Part of a small language model's weights.
Size: 9 layers, width 96, 3 heads of 32, vocabulary 4096, 2.45M parameters.
Architecture: rotary positions, untied embeddings.
Training: a variant of Muon for these matrices, 152M tokens, 4639 steps.
Each number is 128 + 32 x the weight over its row's rms, rounded and kept within 0 to 255. Layers, rows and columns count from 0. The size above them is the row's rms in percent of the matrix's.

# layer 3 MLP up, 512x96, rms 0.159, rows 100-123, columns 0-95
size [ 98 101  95 116 100 108 106  93 101  99 102  94 100  94 100 100  94 100 100 101 100  95 101  98]
[[140 130  93 132 148 115 198 141 141 165 151  94 119 135 175 150 119 165 110 183 101 139 139 138 129 144 176  87 115 116 182 120 167 161  74 156 152 153 148 114 174 147 171 144 139 111 137 139 137 113  98  61 120 155  99 174 116 114 104 184  95  80 138  97 109 142 125 173 183 114 117 143 194 108 177 133 151 140 103 134 154  78 201 109  49  78 101 109 137  49 110 111 117 122 141 126]
 [114 131 138 181 116 102  69 108  68 154  94 100 106  97 108 146 146  97 126 129 144  87 150  65 183 129 127 154 123 173  99 145  76 142 146 138 107 118 149  93 118 107 121 121 144 199 115 118 151  77 133 111 102 168 129 196 115 120 159  91 109 147 141  92 109  63 129 129  72 121 166 141 171 121 126 103  81 164 181 165  90  97 100  98 138  88 134 121  90  92 219 107 155 173 160 134]
 [127 164 117 132 161 205 130 117 113 140 133 133 123 150 137 162 137 158 127 207 159  86 144 127 129  96 167  82 118 109 161 157 169  77  88 167 173 156  84 125 115 188 142 136 160  83 131  62 158 115 158 127 107 145 163  92 167 199 120 134 121  65 110 170  74 139 145 141 131 126 158  95 141 100 158 152 162 109 147  80 133 134 207 175 109  99 114 145 169  92 117 140  86 130 127  93]
 [ 63 109 132 127 141  90  99 137 127  91 140 112 122 113  96 115 153 141 127 161 103  83 159  80 108 142 132 123 108 132 101 157 111  97 200  83 161  67 100 158 100 159 102 123 132 120 165 165 146 133 162 169 140 120 151 163 138 134 197 139 105 117 149 163 120 115 118  37  96 122 118 105 141  88 186 118 121 192 168 106 112 177  95 128  68 111  87  84  71 104 115  94 111 139  62  82]
 [114 165 173 149  75 103  98  90 155 148 129  76 147 118 165 102  62  57 125 122 107 131 180 139 129 141 129  56 132 136 126 142 162 173 188 126 179 118 127  81 132 154 157  92 123 127 159 136 121 120 119 152 175 113 163 142  93 153  65 134 120 159  92 156 102  95 138 194 153 105 144 136 105 103  72 121 100 172 111 135 148 127  56  81 106 117 161 140  70 161 131 113  95  82  85 123]
 [155  70 134 163  83 161 136 104 113 141 169 149 142 157 128 130 103 137 116 132 171 111 181 203 105 120 131 181 137 134 167 187  97 115 151  80  47 160  83 158 134 120 121 181 147  84 136 157 119 158 147 113 150 137 157 174  93  94 135 124  73 157 150 103 147  88 161 163 113 111 133 142 120 133 204 169 101 159 161  96 118 158 120 174 131 174 109 181 133 161 163 156 172 130 102  82]
 [156 118 146  67 111 159 138 172 152 128 110 183 140 143 140 120 128 105 126 112 148 110 156 118 125 189 163  98  48  93 130 176 105 186 118 174 163 173 138 144 172  92 144  96 161  62 108 122 164 122 126 107  83 159 139 129 133 139 131 130 125  61  97 166 126 155 135 186 140 178 111 167 103 152  60  72 158 152 175 105  95 116 130 119  93  69 170 111 156 137 116 161 151 163 103 159]
 [103 173 157  84  96 138 132  95 107 119 140 121 167  88 152 158 110  90 100 124 161  98 144 175 120  99 113 118 161 147 161  64 147 127 157 112 156 100  85 111 127 151 122 211 133 167 153 143 174 168 121 134 145 116 110 172 125 123 129 141 181 112 158 110 152  77 118 107 181 169 117  68 167  95  85 158  57 126  64 214 117 182  88 129 113 154  80 141  95 106 153 120 110 127 121 136]
 [114 159 168  93 175 152 168 213 118 125 175 143 131 136 117  91 119 134 129 203 140 145 126 140 200 161 126 129 109 128  89 100 142 161 139 142 118 118 125  93 117 178 117 105 140 154  16 110 169 132 101 164 185 136 124 120 121 143 109 141 168 132 102 138 123  90  97 118 152 196  49 146  97 143  87  69  89  91 109  99 132 156  86 109 113  99 111  94 133  99 116 113 114 107 105 107]
 [153  85 141 124  95 143  63 151 171 150 146 129 148 135  78  68  76 100 168 117 110 121 123 173 117 178 140 147 189 105 171 118 120 157 124 159 140 154 118  74 127  48  98 164 128  88 151 183 118 106 120  75 166 159 119 151 145 102 170 102  63 119 136 141 150 124 155 118 118 123 166 153  77  71 109 178 109  98  70 118 108 122 146 173 105 123 119  66 153 102 166 165 146 102 139 146]
 [122 164 114 153 169 124  92 111 199 104 194 112 125  84  88 142  76 135 156 174  77 107  98 129 134 156  89  91 156 124 110 153 122 124 130 122 150 150 133 150 142 145 122 158  93 121 171 151  79 140 141 142 151  64 134 111 124  75 121 120 101 155 163 138 139 121 179 112 130 145 145 123 145 123 130 231 144 169 136  77 171  86  68 194 168 166 138 102 123  99 195 136 108 106 157  81]
 [200  74 127 112 143 149 154 166 179 147 180 189 101  72 126 148 121 175 183 208 112 177 156 137 101  88 128 191 141 103 113 148 145 148 156 137 151 109 144 144 135 105 138 166 132 156 163 139 151 141 124  92 103 174 146 148 116 127 131 118 116 106 146 129 147 135  92  65  67 108 139 112  82 115 109 124 158 120 120  93 110 119 157  69  84  90  71 130 132 127 121 100 194 186  97 100]
 [132 123 134 171  77 132 134 148 114 149  98  31 131  98  89 119 188 121 104 169  79 104 138 178 132 130 124 155 126 133 137 124 100 148 136 116 115  82 109 154 156 175 136 144 195 120 138 122 105 115 196 122 142  80 170 120 202 186  61 102 150 127 103 143 118  87 149 139 107 103 144 122 130 151 115 151 155 123 211 189 158 107  60 128 104 154 189 137 101 132 123 143 161 133 116 109]
 [141 181 105 178 125  90 189  92 162 111  95 159 135 141 118 144 135  73  92 178 118  58  90 129  54  70 179 166 142 128 143 125 142 140 102 164 137 136  82 144 151  79 169 133 108 143 115 106 106 195 157 152 158  89 101 148 120 135 203 163 127 128 123 121  96 126 169 106 136 122 142 190  76 117 152 148 132 150 121 107 114  99 198 137  65 129 152 133 132 100 148 110 132 100 123 173]
 [ 92 149 139 114 109 168 145 108 155 144 118 116  67 187 120 150 126 133 101  88 174  98 116  91 181 106 119 119  78 116 151 157 163 120 122 120  49 106 163  88 105 150  84 127  75  81 103  64 147 176 175 113 121 121 125 134 126 123 171  88 123 191  71 145 125  38  98 129 178  96  89 131 129 111  91 149 123 153 121 121 132 181 137  74 126  99 145 170  71 144 138 157 125 109 111 137]
 [121 108 129 149 144 121  90  82  87  73  73 164  96 108 126 207 169  98 107 193 107 133 125 150 126 126  95 127 115 234 135 115 197 135 124 110 104  90 165  85 153 145 128 142 135 186 123 155 146 136  86 115 112 116 169 100 145 148 129 100 110 139 110 118 105 147 124 161  72 123 117 160 160 125 120 199 128 122 111 134 132 124 109 182 126 115 185 140 152 104  74 123  50  83 100 130]
 [ 59  87 157 102 140  57 125  87 124 170 100 151 137 127  90 172 151 147  72  99  82 129 222 116  92 149  82 103 135 171 133 141 124 110 107 125 147 173 122 138 168 141 152 152 143 161 190 177 117 106 132 121 142 107 152  97 110  58 153 145 104 130 107 210 124  90 133 121 110 114  78  89 114 126 171 102 147 161  82 118 122  64 121 112 140  93 134  93 124  88 129  98 138  93 133  97]
 [167  84 186  76 149 135  88 137 118 112  98  79  59 154  96 140  80 108 116 162 118 162 163  88 163  79 126 168  51 138 165 141 138 171 131 142 122 102  49 100 141 133 159 126 132 197 137 130 158 132 113  45  80 112 132 155  99 152 131 101 116  93 159 172 120  89  99 146 115 169 159 116 179 151 106 151  88  75 151  69 130 133 132 114 105 145 127 130 154 139 134  99 146 117 120 116]
 [131 193 151 173 182 152  74 121 184  62 167 122  64 142 128 194 151 159 164 162 102 123  98 119  96 134 215 101 175 138 115 142 196  85 145  83 136 138 131  92 149  98  87 115  78  95 109 154 118 179 159 104 117  90 126 138 162 181 117 154 171 123 124  95 110 162 173 132 115 136 140 146 185 117 110 159 163 120 139 126 109 143 142 127 142 115  98 118  86 109 151 124 123 174 104 141]
 [ 84 164  97 126 131  87 173 107 122 119  72 191 122 114 143  63 111 101  94 130 214 147  75  69 149 132 133 124 121 172 139  95 121  90 190 138  79 132 121 142 108 154 172  87  82 169 150 118 109  92  49 101 148 112 128 146 110 117 102 161 129 147 136 130  99 125 154 110  87 128 116 105 109 158 151 181 106 117 117 114 112 108 114 139  29 136  86 120 149 152 139 135  80 118 108  81]
 [ 54 168 105 138 177  30 125 176 108 119 114 153 157 127 181 132 172 124 131 145  92 109 110 172 140 117  83  75 157 159 166  73 106 139  73  53 123 189  94 143 174 118 174 166 180 126 127 129 164 117 134  97 149 117 143 131 147 132 152 131 126 111  92 110 155 116 140 119 159 127 145  96 131 195 131  87 134 136 119  96 116 139 196 130 120 106 107 136 178 131 102 177 154 148  93 119]
 [171 112 165 141  64 124 188 124 136 103 107 105 106 184 125 130 100 113 143 117 111 146 179 161 148 170 119 128 105 162 133 137 135 165 193 132 112  80 107 124 171 118 110 168 107 163 133 148  88 112  66  74 116 109 122  82 136 135 149 136  93  63  74 148 161  93 143 168 108 176 170 137 185 164  92 186  94 144  91 114  90 112 168 108 125 152 132  67 186 161 108 139 109 156  87 128]
 [100  74 141 122  98  98 136  86 150 149 126 169 110  98 141 153 138 101 166 105 157  98 107 118 110 114  69 127 184 122 149 124  79 128 105 139 175 150 163 172 154 174 156 175  89 112  57 177 101 152 117  93 126 108  92 123 115  99 113  86 148 118 148 127 143 117  67 149 196 171 119 134 142 186  73 183 158 183 145 101 117 138 115  98 111 107  71  94  99 170 122  82 158 159 110  80]
 [134 144 121 102 175 106 117 156  66 144 155 188 128 115 125 146  85 154  57  92 127  90  85 148 119  47 170 164 144  76 132 160  65 190 127 137  92 143 182 126  96 108 151 115 110  99 105  80 163 144 130  38 147 120 125 155 163 169 144 126 170 122 146 126 100 156 131 126 128 106 133 140 144 125 141  63 119  75 152  65 137  96 172 148 116 111 156 106 123 124 167 116  96 150 156 145]]
# layer 3 MLP down (transposed), 512x96, rms 0.134, rows 100-123, columns 0-95
size [ 97  99  97 103 104 103 101  97  97  99 101  96  99  96  98  97  94  99 107 101 101 104  99  95]
[[121 147  90 140 126 147  80  96  83 156 101 148 127 118 151  80 160  75 141 112 134  85 108 112  96 137 129 136  77 176 110 159 160  90 116 130 152 155 165 124 187 144 110 139 104 153  79 140 124 101 182 145 150  72 152 155  96 166 129 169  92 104 105 147 158 137 117 165 117 191  93 166 102 136 141 178 162 155 135 159  82 179 157 195  72 184 175  83 160 152  76 115 161 113 156 148]
 [141  77 148 116 135 119 126 158  85 151  89 154 126 154 143 134 132 113 158 161 160 104 124 124 212 127 134 181 135 129 125  90 145 200 185 118 158  98  94 154  67 139 149  93 200 141 154 114 133  55 121 117 119 131 140  84  40 145 112 130 137 124 146  85 150 141 132 137 119 142 129 121 167 100 141 111 113 137 101 209 166 114 140 122 132  59 162 128  81 136 171  60 118  85 115 154]
 [135 109 108  90  87  80 209 133 109 145  67 150 114 179 114  68 130 126 167 126  97 146 101 210 149 123 135 166 160 145 115 137 143  74 129  84 114  96 213 110 111 142 165 105  99 115  67 110 132 182 131 137 186 157 104 132 146 105 169 169 156 108 126 142 150 104 146 133 136  90  94 113 162 187 171  86 142 142 141 102 138  98 138 214 108 122 116 118 109 133 127 126 133 106 111 168]
 [168 137 143  94 177  80 116  90 135 113 101 160 133 111 157  95 113 102 117 118 155 131  94 126 163 163 155 138 103 143  94 103 115 122 149 175 116 210 138 115 136 101 151 130 121 143 146 164 165  75 191 137 187  72 124 123  97 141 187 134  96 167 146 182  88  93 142  97 109 178 135 130 177 136 157 131 107 207 116 105 122 167 153 136 177  95 159  82 130  98 129 119 137 126  96  33]
 [ 50 146  99 130  71 159 109 117 179 172 155 132 119 167 129 140 171 140 107 113 146 120 202 168 140 163 124  78 166 157 147 114 160 215 141 100 164 197 117 104 197 141 156 153 182 105 109 107 111 122 144 124 154  71 152 118 111 155  77 138  85 162 155 142 145  98 142 190 135 136 124 158 149 101 149 127 127 140 116 190 108 113  74 164 119 106 132 116 118  94 142 171 139 136  90 142]
 [132 101 129 162 156 126 106 121  88  86 154 159 196 143  92 146  82 116  57 117 130 156 140 122 142 125 169 133 135 185  87 104 168  99 128 116  99 168 157 109 133  64 142 213 112 121 129 151 172 143 118 110 162 103 113 134 113 139 158  80  95 137 196  87  79  74 134 141  93 129 136 106 146 147 158 127  95 124 109 137  89 178  67 187 147 155 147 163 105  98 177 162 179 132 147  92]
 [ 88 138 181 150 195  86 161 148 123 119 175  62 155 138 139 106 141  91 119 167 123 137 124 106  83 108 129 120 208 167  99 133 145 100 145 136 113 160 160 161 143 144 186 107 101 125  94 159 141  90 147 173 108 113 107  98 111 160 152  91  98 117 131 115 109 186 132 176 101 142 114 133 100 148 163  82 150  86 131 202 141 133  89 211 204  86 125 166 131  94 130 132 125 106 166 131]
 [168 165 138  97 201 124 176 132  98 111 127 169 128 156 107 151 143 136 149  93 117 160 118 201 121 175 106 110 160 126 195 110 116 166 155  99 103 125 133  61 118  73  97 148  45 136 136 126  95 136  93 142  96 146  99 142 107 133 103  79 120 183 150 114 161 125 113  66 108 139 171 132 152 148 181 109  79 126  74 140  88 136 130 113 119  86 113 146 164  77 185 179 115 156 141 142]
 [ 98 184  98 160 167 128 127 175 131 107  91 109  94 168 152 162  52  99 116 109 143 119 138  78 169 160 144 121 147 147 103  73  92 131  87 128 151  84 214 135 155 126 123 166 110  76  90 113 132 171 102 143 151  97 128 106 119 147 120 166  95 209 106  91 110 127 132 117 170 167 101 134 108 166  91 166 109  90 118 150  64 116 135 116  87 174 145 129 196  74 122 110 121 126 124 147]
 [160 132 133 162 105 110 147 128  95 113  83  93 136 109 125 157 153  75 119 120  94  57 139 148  95 105 159 103  87 174 162 166 132 115 142  66 148 124 141 141  84 161 126 168 138 142 122 187  90 110 130 123 131 143  69 107 100  79  60 127 104 109  62  98 105 129  41 151 100 156 118 159 104 171 108 145 137 167 113 160 163  81 125  64 138 114 143  94 107  67 113 107 156 116 133  70]
 [ 89 186  81 149 179 216 142 147 174 153  98  75 124 158 162 127 154 124 180 136 141 121 173 104 103 113 180 121 167 163 158 151 114 116 144 183  98 126 100 125 152 160 164 158 180  99 119 221 156 148 166 126 139 100 123 136 105 121  63 132 112 135 109 153 150 127 140 113 104 150 113 119 139  90 172 123 161 186 134 126 138 165  64 202  96 136 105 129 144 119 140 155 106 117  93 133]
 [121 102 113 139 132 194 138 136  57 103 185 143 108  82 136 130 125 130 158 119 172 131 121 187 101 126 120 166  79  85 145 159 113 156 163 145 134 106  96 151 153 124 191 104  70 134  95 133 142 128 150 110 115  85 165 113  76 162 136 167 134  74 108 176 167 134 102 162  95 117 122 175 127 143 129 164 142 117 127 104 108 180 215 176 128  96  97  95 176 138  87 116 191 100  92  97]
 [149 113 124 121 151 166 137 147 203  95 136 192 134 170 114 103 114 139 164 106  99 112  77 136 136 143  99 174 147 206 179 139 102  66 120 139 189 155 133 137 138 143 168 112 169 128 154  96 102 129 156 114 116 111 132 144 121 155 149 126 120 172 105 103 118 152 196 147  61 197 136 110  76 100  84 142 145 116 100 144 130 126 140 118 152 154 147 117  75 123 141 158  65  62 198 144]
 [124 118 116 177  80 217 133  85  96 125 119 172 167 165 178 171  88 124 110  94 139 103 124 117 150 107 107 184 132 171 144 122 180 170 123 172  77 112 152 139  83  87 109 107 158 136 179  74 111 106 115 150 163 112 179  76 110  96  88 180  92 107 144 121  92 130 132 127  87  53 130  98  89 128 150 187 124 102 150 112 146 127 167  99 119 146 113 151 117  74 116 110 137 123 119  88]
 [184 139 152 155 146 158  91 145 140  84  83 119 205 141  92 131 172 164 117 109 166 134  94 139  81  94 126 166 122 118  96 135  45 125 156 116 156 119 178 127 117  98 133 129 122 132 101 162 107 116  76 144  96 134 131  44 111 162 144 144 128 160  62 106 143  81 141 142 108 134  98  57 112 167 146  94 155  83 176 163  89 121 122 150  97 207 145 119 157 137 150 146 113 116 181 129]
 [134 152  68 129 135 152 138 158 179 147 106 144 131 131 120 144  85  66 141 154 145 163 166 125 125 132 190  79 125 166 114 118  99 102 168 179 184 183  97 153  96 179 144 110  85 152 155 143  87 130 156 181 141 137  94  83 218 103 145 123 146 129  99 155 140 131 105 116 149 127 160 111 132 157 143 168  87 162 137 156 141  56 106  59 174 118 164  87 104 128 177 132  95 136 154  99]
 [ 80 164 175 134  94 122 152 110 157 158 114 108 183  81  93 118 173  90 165 139 128 192 161 149 109  61 100 125 132  90 127 122  92 124 149 121 114  76 182 123 137 219  80 104 100 103 144 153 115 119 118 161 135 170 100 135 154  92 164  99  58  93  61 177 131  84 117 106 112 174 140 126 130 144 169  90 126 122  87 126 114 106  80 124 145 153 127 179 150  86 119 123 170 124 129 110]
 [ 97 126 118 122 122  99 138 144 152 149  97 136  93 144 108 188 141 151 164 105 176 125 114 140 106 194  70  91 192 123  64 190 127 166 141 140  68 130 180 122 112 187 119 171 112 111 120 177 191 134 144 150 145  80 153 139 118  83 149 147 157 132 122  85  54 122 123  80 105 101 103 115  91 116 193  85 111 101 129  93 108 140 133 165 128 156 134 176 160  95 136 157  76 124 108 137]
 [ 67 181 107  88 147 160 114 161 140  83 142 111 154 142 132 171 183 126  85 166 175 146 107 139  96 118 175  70  99 133 113 140 160 164 128  96 141 100 138 120 109 128 121 147 103 135 158 134  57  92  63 135 118 125 192 140 136 127 160 150 102 123 109  61 137 203  75 121  86  90 118 119 117 112 151 138 159 165 154 166 138 119 146 121  70 167  84  82 143  89 169 136  71 106 163 135]
 [102  89 106 178  58 127 111 143 122  90 159 113 134 177 160 171  84 121 143 106  82  92 216 120  63 116 122 146 160 114 167 119 167 183 127 160 186 172 183 191  73 171  79 131 144 159 109 133  98 155 110 125 104 135 128 118 107 121 111 103  95 123  69 137 140 108 126 131 116 113 166 149 120 143 117 145 159 158 163 113 170  84 130  79 121  69  96 141 149 105 114 182 100 151 118 136]
 [146  82 196 107  93 200 100 127 109 122 150 118 163 160 121 132  85 116 136 111 128 202  93  82 145 192 162 140 161  84 161 101 130  84 138 146 128 172 138 160 177 171 118  44  77 124 119 156 108 122 119 139 154 115  98 126 128 161 188 163 112 152  90 141 164 120 159 147  38 108 153 138  92 104 153 124 140 109 115 171 117 122 175  95 133 147 122 111 156 143 114 107 162 138 184 141]
 [155 141 144 135 108 105  72 108 120 120  86 144 171 134 171 169 152 156 137 129 152 163 182  96  44  97 159 125 130 111 145 173 105 108  91 153 164 174 160  92 129 191 114 126 111 158  90 151  81 119 103 168 130 139 153 188 160 136 108  88 123 134 123 128  94 120 106  66  98  81  72 148 161 142 142 132 143 142 118  95 175  96  90 178 105 166 106 117 131 168 131 173 102 154  40 141]
 [ 99 115 136 145 133 156 192 154 127  91 152 116 128 127 104  99 123 138 154 100 189  91 130 130 111 134  96 109 164 107  86 111  94 151 107 162 181 171 128 138 159  60 131 162  85 182 175 119 148 181  96 125 122 176 133 130 109 104 146 170 143 121  76  56 173 150 160  69 109 140  77 155 135 149  86 178  97 119 159 103 159  85 130 161  94  87 142 156 116 161 146 142 123  77  52 121]
 [128 108 104 154  96 119 142 155 130 119  79 157  63 131 114  72 127 121 136 123  91 109 160 148 117 140  93 146 118 190 174 151  93 131 122 131  49 147 182 143 197  84  75  88  81 176 106 145 133 134 157 156 160 180  72 120 142 110 134 138 140 177  94 154 122 153 174 151 128 100 114 147 160  90 136  88  61 145  87 139 148 153 167 106 134 136 139 114 165  98 135 133  94  39 114 153]]
# layer 3 MLP gate, 512x96, rms 0.175, rows 101-124, columns 0-95
size [ 97  92 102  99 110 101  97  97  98  93 110 102  97  99 106  91  93 113 106  98  97  95  94  95]
[[179 147 165  49 102  92 106 156 141  56 164 102 140 143 154 161 131  88 120 141 135 127 166  80 197 188 143 128 146  91 112 137  71 157 136 106  82  98 116 164 103 122 132 155 111 169 143 110 119 138 136  98 119 141 104 130  42 113 139 118 117 178 110 175 123 113 102 115 179 166 156  95 146 188 111 141 168  44 130 161 152 123 122 165  86 140 107 162 161  87 120 125 143 116 145 102]
 [182 139 120 129 125 112  75 200 104 168 172 148 147 144 153 103 100 102  86 166 144 121 182 168 121 140 134 140  81 100 143 153 126 158  47 158  59 179 178 146 133 137 125 137 144 151 160 124  97  52 176 112 188 110 118 122  83  90  88 111 136 115 141 107 140 109  70 110 102 187 178 138 134  80 120 165  87 122 107 149 130 181 138 110  98 107 107 131  69 150 133 111 140 130 139 125]
 [161 107 132 108 100 168 104 142 122 130 123 139 143  99 150 107  98 131 143 149 121 142 152 120 108 139 148 162 135 103 153 157 117 176 151 115  37 163  64 138 135 120 129 150 136 162 115 175 109 123 184 126 163 144 139 123 164 190 182 117 160 108  93 168  73  92 120 120 120 148 109  50 100  70 119  89  95 168 154 164  56 144 191 137 118 184  93 181 115 122 155 175 111  71 106 119]
 [135 165  68  99  67 165  69 148  94 119 160 133 145 145 126 165 132 152 122 154  64 111 143  97  18  70  69 146 140 153 160 143 115 191 112  87 167 182 164 119 191 137 117 174 133  97 120 146 152 132 125 159 137 188 143 140 119  84  93  88 106 119 158  77 133 120 150 144 134 136 126 114  85 127  98 140 138 105 127 110  83 134  77 116 119 132 142 147 137  93 168 147 102  86 100 129]
 [157 122 174 115  39 133 112 127 118 124 138 135 100 156 144 121 113 137 139 153  75 103 126 213  64 103 133 117 148  97 135 202  88 172 109  82 123 108 174 191 176 145 188 108 136 123 118  86 110 182 141  93 125 106 125 134 162 139 118 134 137 152 134 137 152 151 153 179 109 134  98 107 177 109 137 168 110 128 189  89 164 150 158 107 149 151 162 148 181 159 101 199 155 134 102 116]
 [ 73 158 153 174 179  65 108 149  93  98 222 108 140 156 155 162  92 152  71 143 149 185 123 136 118  88  65 157 151 143 165 119  80 162  92 126 130 130  84  85 128 140 179 129 137 182  93 126 112 130 116 152 144 103 100 149 135 135 114  96 115 117 135 150  79 135 147 138 138 147 138 116 141 100 158 163  99 162 163 144 158 120 116  91 144  58 101  89 180 114 150  98 201 163 156 130]
 [120 186 113 175 181 122 141 145 128 162 141 119 121 169  54 139  98 128  99 129 120 169 139 146 140 147  79  65  99  65 162 103  99 103  92 155 195  99 126  43 147 160 149 100 116 146 106 165 140  99 148 127 182 123  88 168 127  99 133 176 148 156  98 107 144 103 210 134 113 115 131 132 154 134 206  91 121 118 170 162 115 126  96 148 141  81 148 118 172 138 146 152 161  99 129 131]
 [113 113 149  82 198  96 133 151 160 165 172 159 142 138 116 122  83 144 187 124  74 125 131 124 118 174 125  80 124 152 105 166 146 131 133 128 117 112 161 139 133 144 107 151  98 143  76 119 113  46  75 152 156 171 128 108 104 164 134 149 133 157  59 131 173 129 104 112 149 160  77  94  82 135 116 104 135 111 105  84  94 148  57 137 145 131  77  66 121 122 166  97  54 111  82  97]
 [142 194  97 159 146 117 176  66 157 120 137 159 125  99 131 160 123 138 127 173  86 104 102 132  93  69 122 158 104 139  54 129 136  93 149 130 144 113 175 146 102 184 114 120 142 164 179  95 112 145 173 148 138 134 149  94 115 144  81 156 148 133 135 169  62 130  88 136 116 155  79 161 164 131 137  94 163  94 153  95 188  90 148  80 118 143 130 190 147 193 137  77 127  87  94 166]
 [133  94 131 160 133 128 145 108 147 113 115 141  94 134 119 168 177 105 147 103 157  90 141 118 133 140 134 192 121 112 133 147 123 163 174  98  85 156  97 112 122  97 136 195 115 111 115 124 105 160 153  82 197 219 138 133 166 127 108 159 118 126 127 193  89  76 125 126 178 161 167 164 170 174 128 177 161  84  91 156 162 111 137 156 206 129 143 185 143 180 101 150 167 155 138 101]
 [158 103 136 102 124 157 133 204 179  86 137 143 134 131 102 140 161 149 114 134 149 165 148 143  98  97 138 160  87  79 160 139 133 116 147 171  85  85  97 152 138 107 121 169 120 121 166 145 107 143 206 101  84 129 104 179 141  66 201 123 106  95 127 124  73  71 108 114  66 102 163 148 109  99 114 159 158 103  99 153 162  97 101  96  83 149 127 136  81 118 159 102 145 197  77 131]
 [134 161 158 118  96  90  42 125 172 127 155  55 109 149 113 115 185 124 119 116 116 152 116 108 153 176 133 122 185 115 151 161 133 110 154 156 133 127 159 140 102 128  88 151  81 134  78 146 127 109 144 194 100  98 146  97 151 122 139 145 116 163 177 149 138 137 146  90 137 139 100 119 147 200 147  84 125 114 171 182 129  55  72 129 160 114 161 194 131  73 129 151 190 144 172 129]
 [166 150  86  73  92  72 116 175 205  94 107 136  85 147 131 152 182 110 135  92 149 159 102  87 105  97  95 140  76 114 156 162 139 130  99  86 166  72 150 194 138 156  84 137 147 116 109 120 109 115 116 153 118 108 114 151  92 114 108 126 106 129  99 128 215 143  80  75 107 144 114 130 182 116 108  97  85 124 135 137 170 169 129 147  90 136 175 123 130 112 118 195  76 156 122 104]
 [ 94 139 145  93 140 116 147 103  86 145  93 175 159 163  85 116 132 167 102 129 137 101 102 125 119 141 152 122 137 125 115  77 101 130 129  65 141 127 143 169  77  97  45 132 131 128 157  80 113 123 154 200 107 120  88 110 113 177 151 133 116 125 117 167 104  99 120 113 137  94 115 124 194  71 125 107 158 176  90  57 156 142  70  97  97 123 115 187 120 186 186 140 183 138  85 111]
 [127  84  98 167 187  53 135 119 147 130 105  96 155 127 142 120 138 200 121 142 132 159 117 117 165 134 114 113 140  40 106 116  95 120 125 181 170  80 110 128 127 135 173 211 129 113 129 112 119  83 124 125 145 138 132 168 168 140 100 120 186  70 133 114 155 128 135  82 137 168 129 147 113 114 169 114 154 101 105 167 181 111 171 179  84 145 102  45 142 111 131 170 146 152 107  89]
 [172  58  85  99  79 188 150 110 178  73  81 134  88 119 110  96 130 118 126 144  84 134 117 139 188 118 128 168 143 123  91  98 127 186 136 127  81 105 130 108 145 131  91 120  79 158  76 116 126 122 114 152 104 171  83 131 122 152 129 104 137 112  94 116  99  98 106  70 152 168 191  83 113 121  54 143 105 170  91 114 103 132 154 119 161 201 111 134  88 154 126 143 143 175 120 164]
 [105 169 127 172 147 140 148 138 153 180 182 124 107 138 140 167 117  78 155 174 124 185 110 101  83  99 127 145 130 144 148 183 179 147 139 150 140 165 119  75 149 148  87 163 153  94 148 109 125  55 144 112 145  61 174  95  85  94 152 154 147  49  73 158 121 182 110 162 110  98 125 117 159 111 145 145 123 140 118  95 118 145 190  79 118 115  86 103 173  78 148 146 163 148 114 134]
 [124 103 137 121 118 154 124  57 180 201 165  59 117  88 115 108 166  45 144 102 108 119 126 113 132 132 110 155 115 115 157 139  84 161 100 120  97  94 106  90 121 147  92 104 155 178  95 130  99  83 178 136  69 125 187 137 137 103  56 132 132 156 162  95 133 126  97 121 103 144 105 125 107 120 136  94  88 114  89 130 156 155 129 101 126 136 168 141  85 141 141 179 139  61 178 184]
 [133 102  97  70 127 123 103 193 155 115 142 125 163 153 187 152 100 118 133 128  46  95 143 204  85 118 131  87 136 130 186 147 159 178 102 198 141  90 132 134 153 160  60 106 154 101 103  99 158 149 130 138 130 145 119 166 160 153 116 151 105 118  87 108 138 193 155 146 154 161 160 141 100  96  81 150 137 126 167 151 124 128 118 113 165  78  87 110 175 114 107 159  71 161  90 126]
 [150 172 122  98 109 163 153 118 188 116 151 139  69 140 141 106 107 178 132 185 123 111  82  89 139 111 124 197 149 140 115 166  92 165 128 136  95 121 123 139  97  35 159  98 138 192 125 155 117 158  95 125  75 106 128 137  64 123 112  99 154 182 149 114 114 123 149 117 120  85 140 148 146  89 103 111 182  90 142 157 185 143 107 165 105 161  84 148 116 141 117 130  95  63 180 173]
 [105 119 121 112 147 101 108 102 161  87 100 171 149 125 174 139 119 109  99 145 115  99 126 128  45 116 116 109 117 145 124 146 136  44 123 139 163 183 193  92 139 140  44  95 112 116 122  89 123 145 106 180 109  86 165 106 141 115 125 105 195 182 124 124 120 169  80  72 117 118  87 102  64 170 160 106 156 155 102 111 115 130  99 157 143 100 118 122 153 115  98 187 134 173  74 107]
 [ 81 152 172 132  63  76 156  92 130 119 117 134  97 114 147 187 143 129 138 131 124  91 118 131  86  81 213 115 109 119 183  80  98 146  93 155 132 158 149 152 176 149 113 160 157 116 141 162 100 152 151 149 125 114 113 145 156  91 134 107 189 116 128  85 157 119 160 121 126 161  86 110 145 162 133 175 209 162 158 146 138  85  87 109  85  97 168 193 103 163 103 158 101 105 153  85]
 [142 110 138 125 106 133 128  67 135  89 193  97  89 105 155 107 143 144 167 147 126 169 167 146 105 122 149 102 130 189 157  52  82  94 148 156 118 163 114 121  84 222 121  89 130 125 119 175 122 141 102 128 184 145 103  83 115 130 151 122 102 124 162 156  88  90 103 184 141 178 105 100 115 112  61 113 165  86  97  85 108 101 137  76 129 107 162 189 134 168 124 164 119 116 121 109]
 [ 68  80 113 149 168 103 151 131 131 178 107 147 115 133 124  84 160 161 137 148 154 149 140 143 159 103 147 184 138 128 122 190  99 107 167 113 103 143 125 103 125 139 167 160 110 130 129 144 105 117 124 152 129 177 120 165 142 147  72 122 150 138 183 181 142 115 227 142 101  69 148 101 139 141  94 171  97  96 112 123 138  75 131  90 159 132 168 140 141 100 115  84  53 203  72  88]]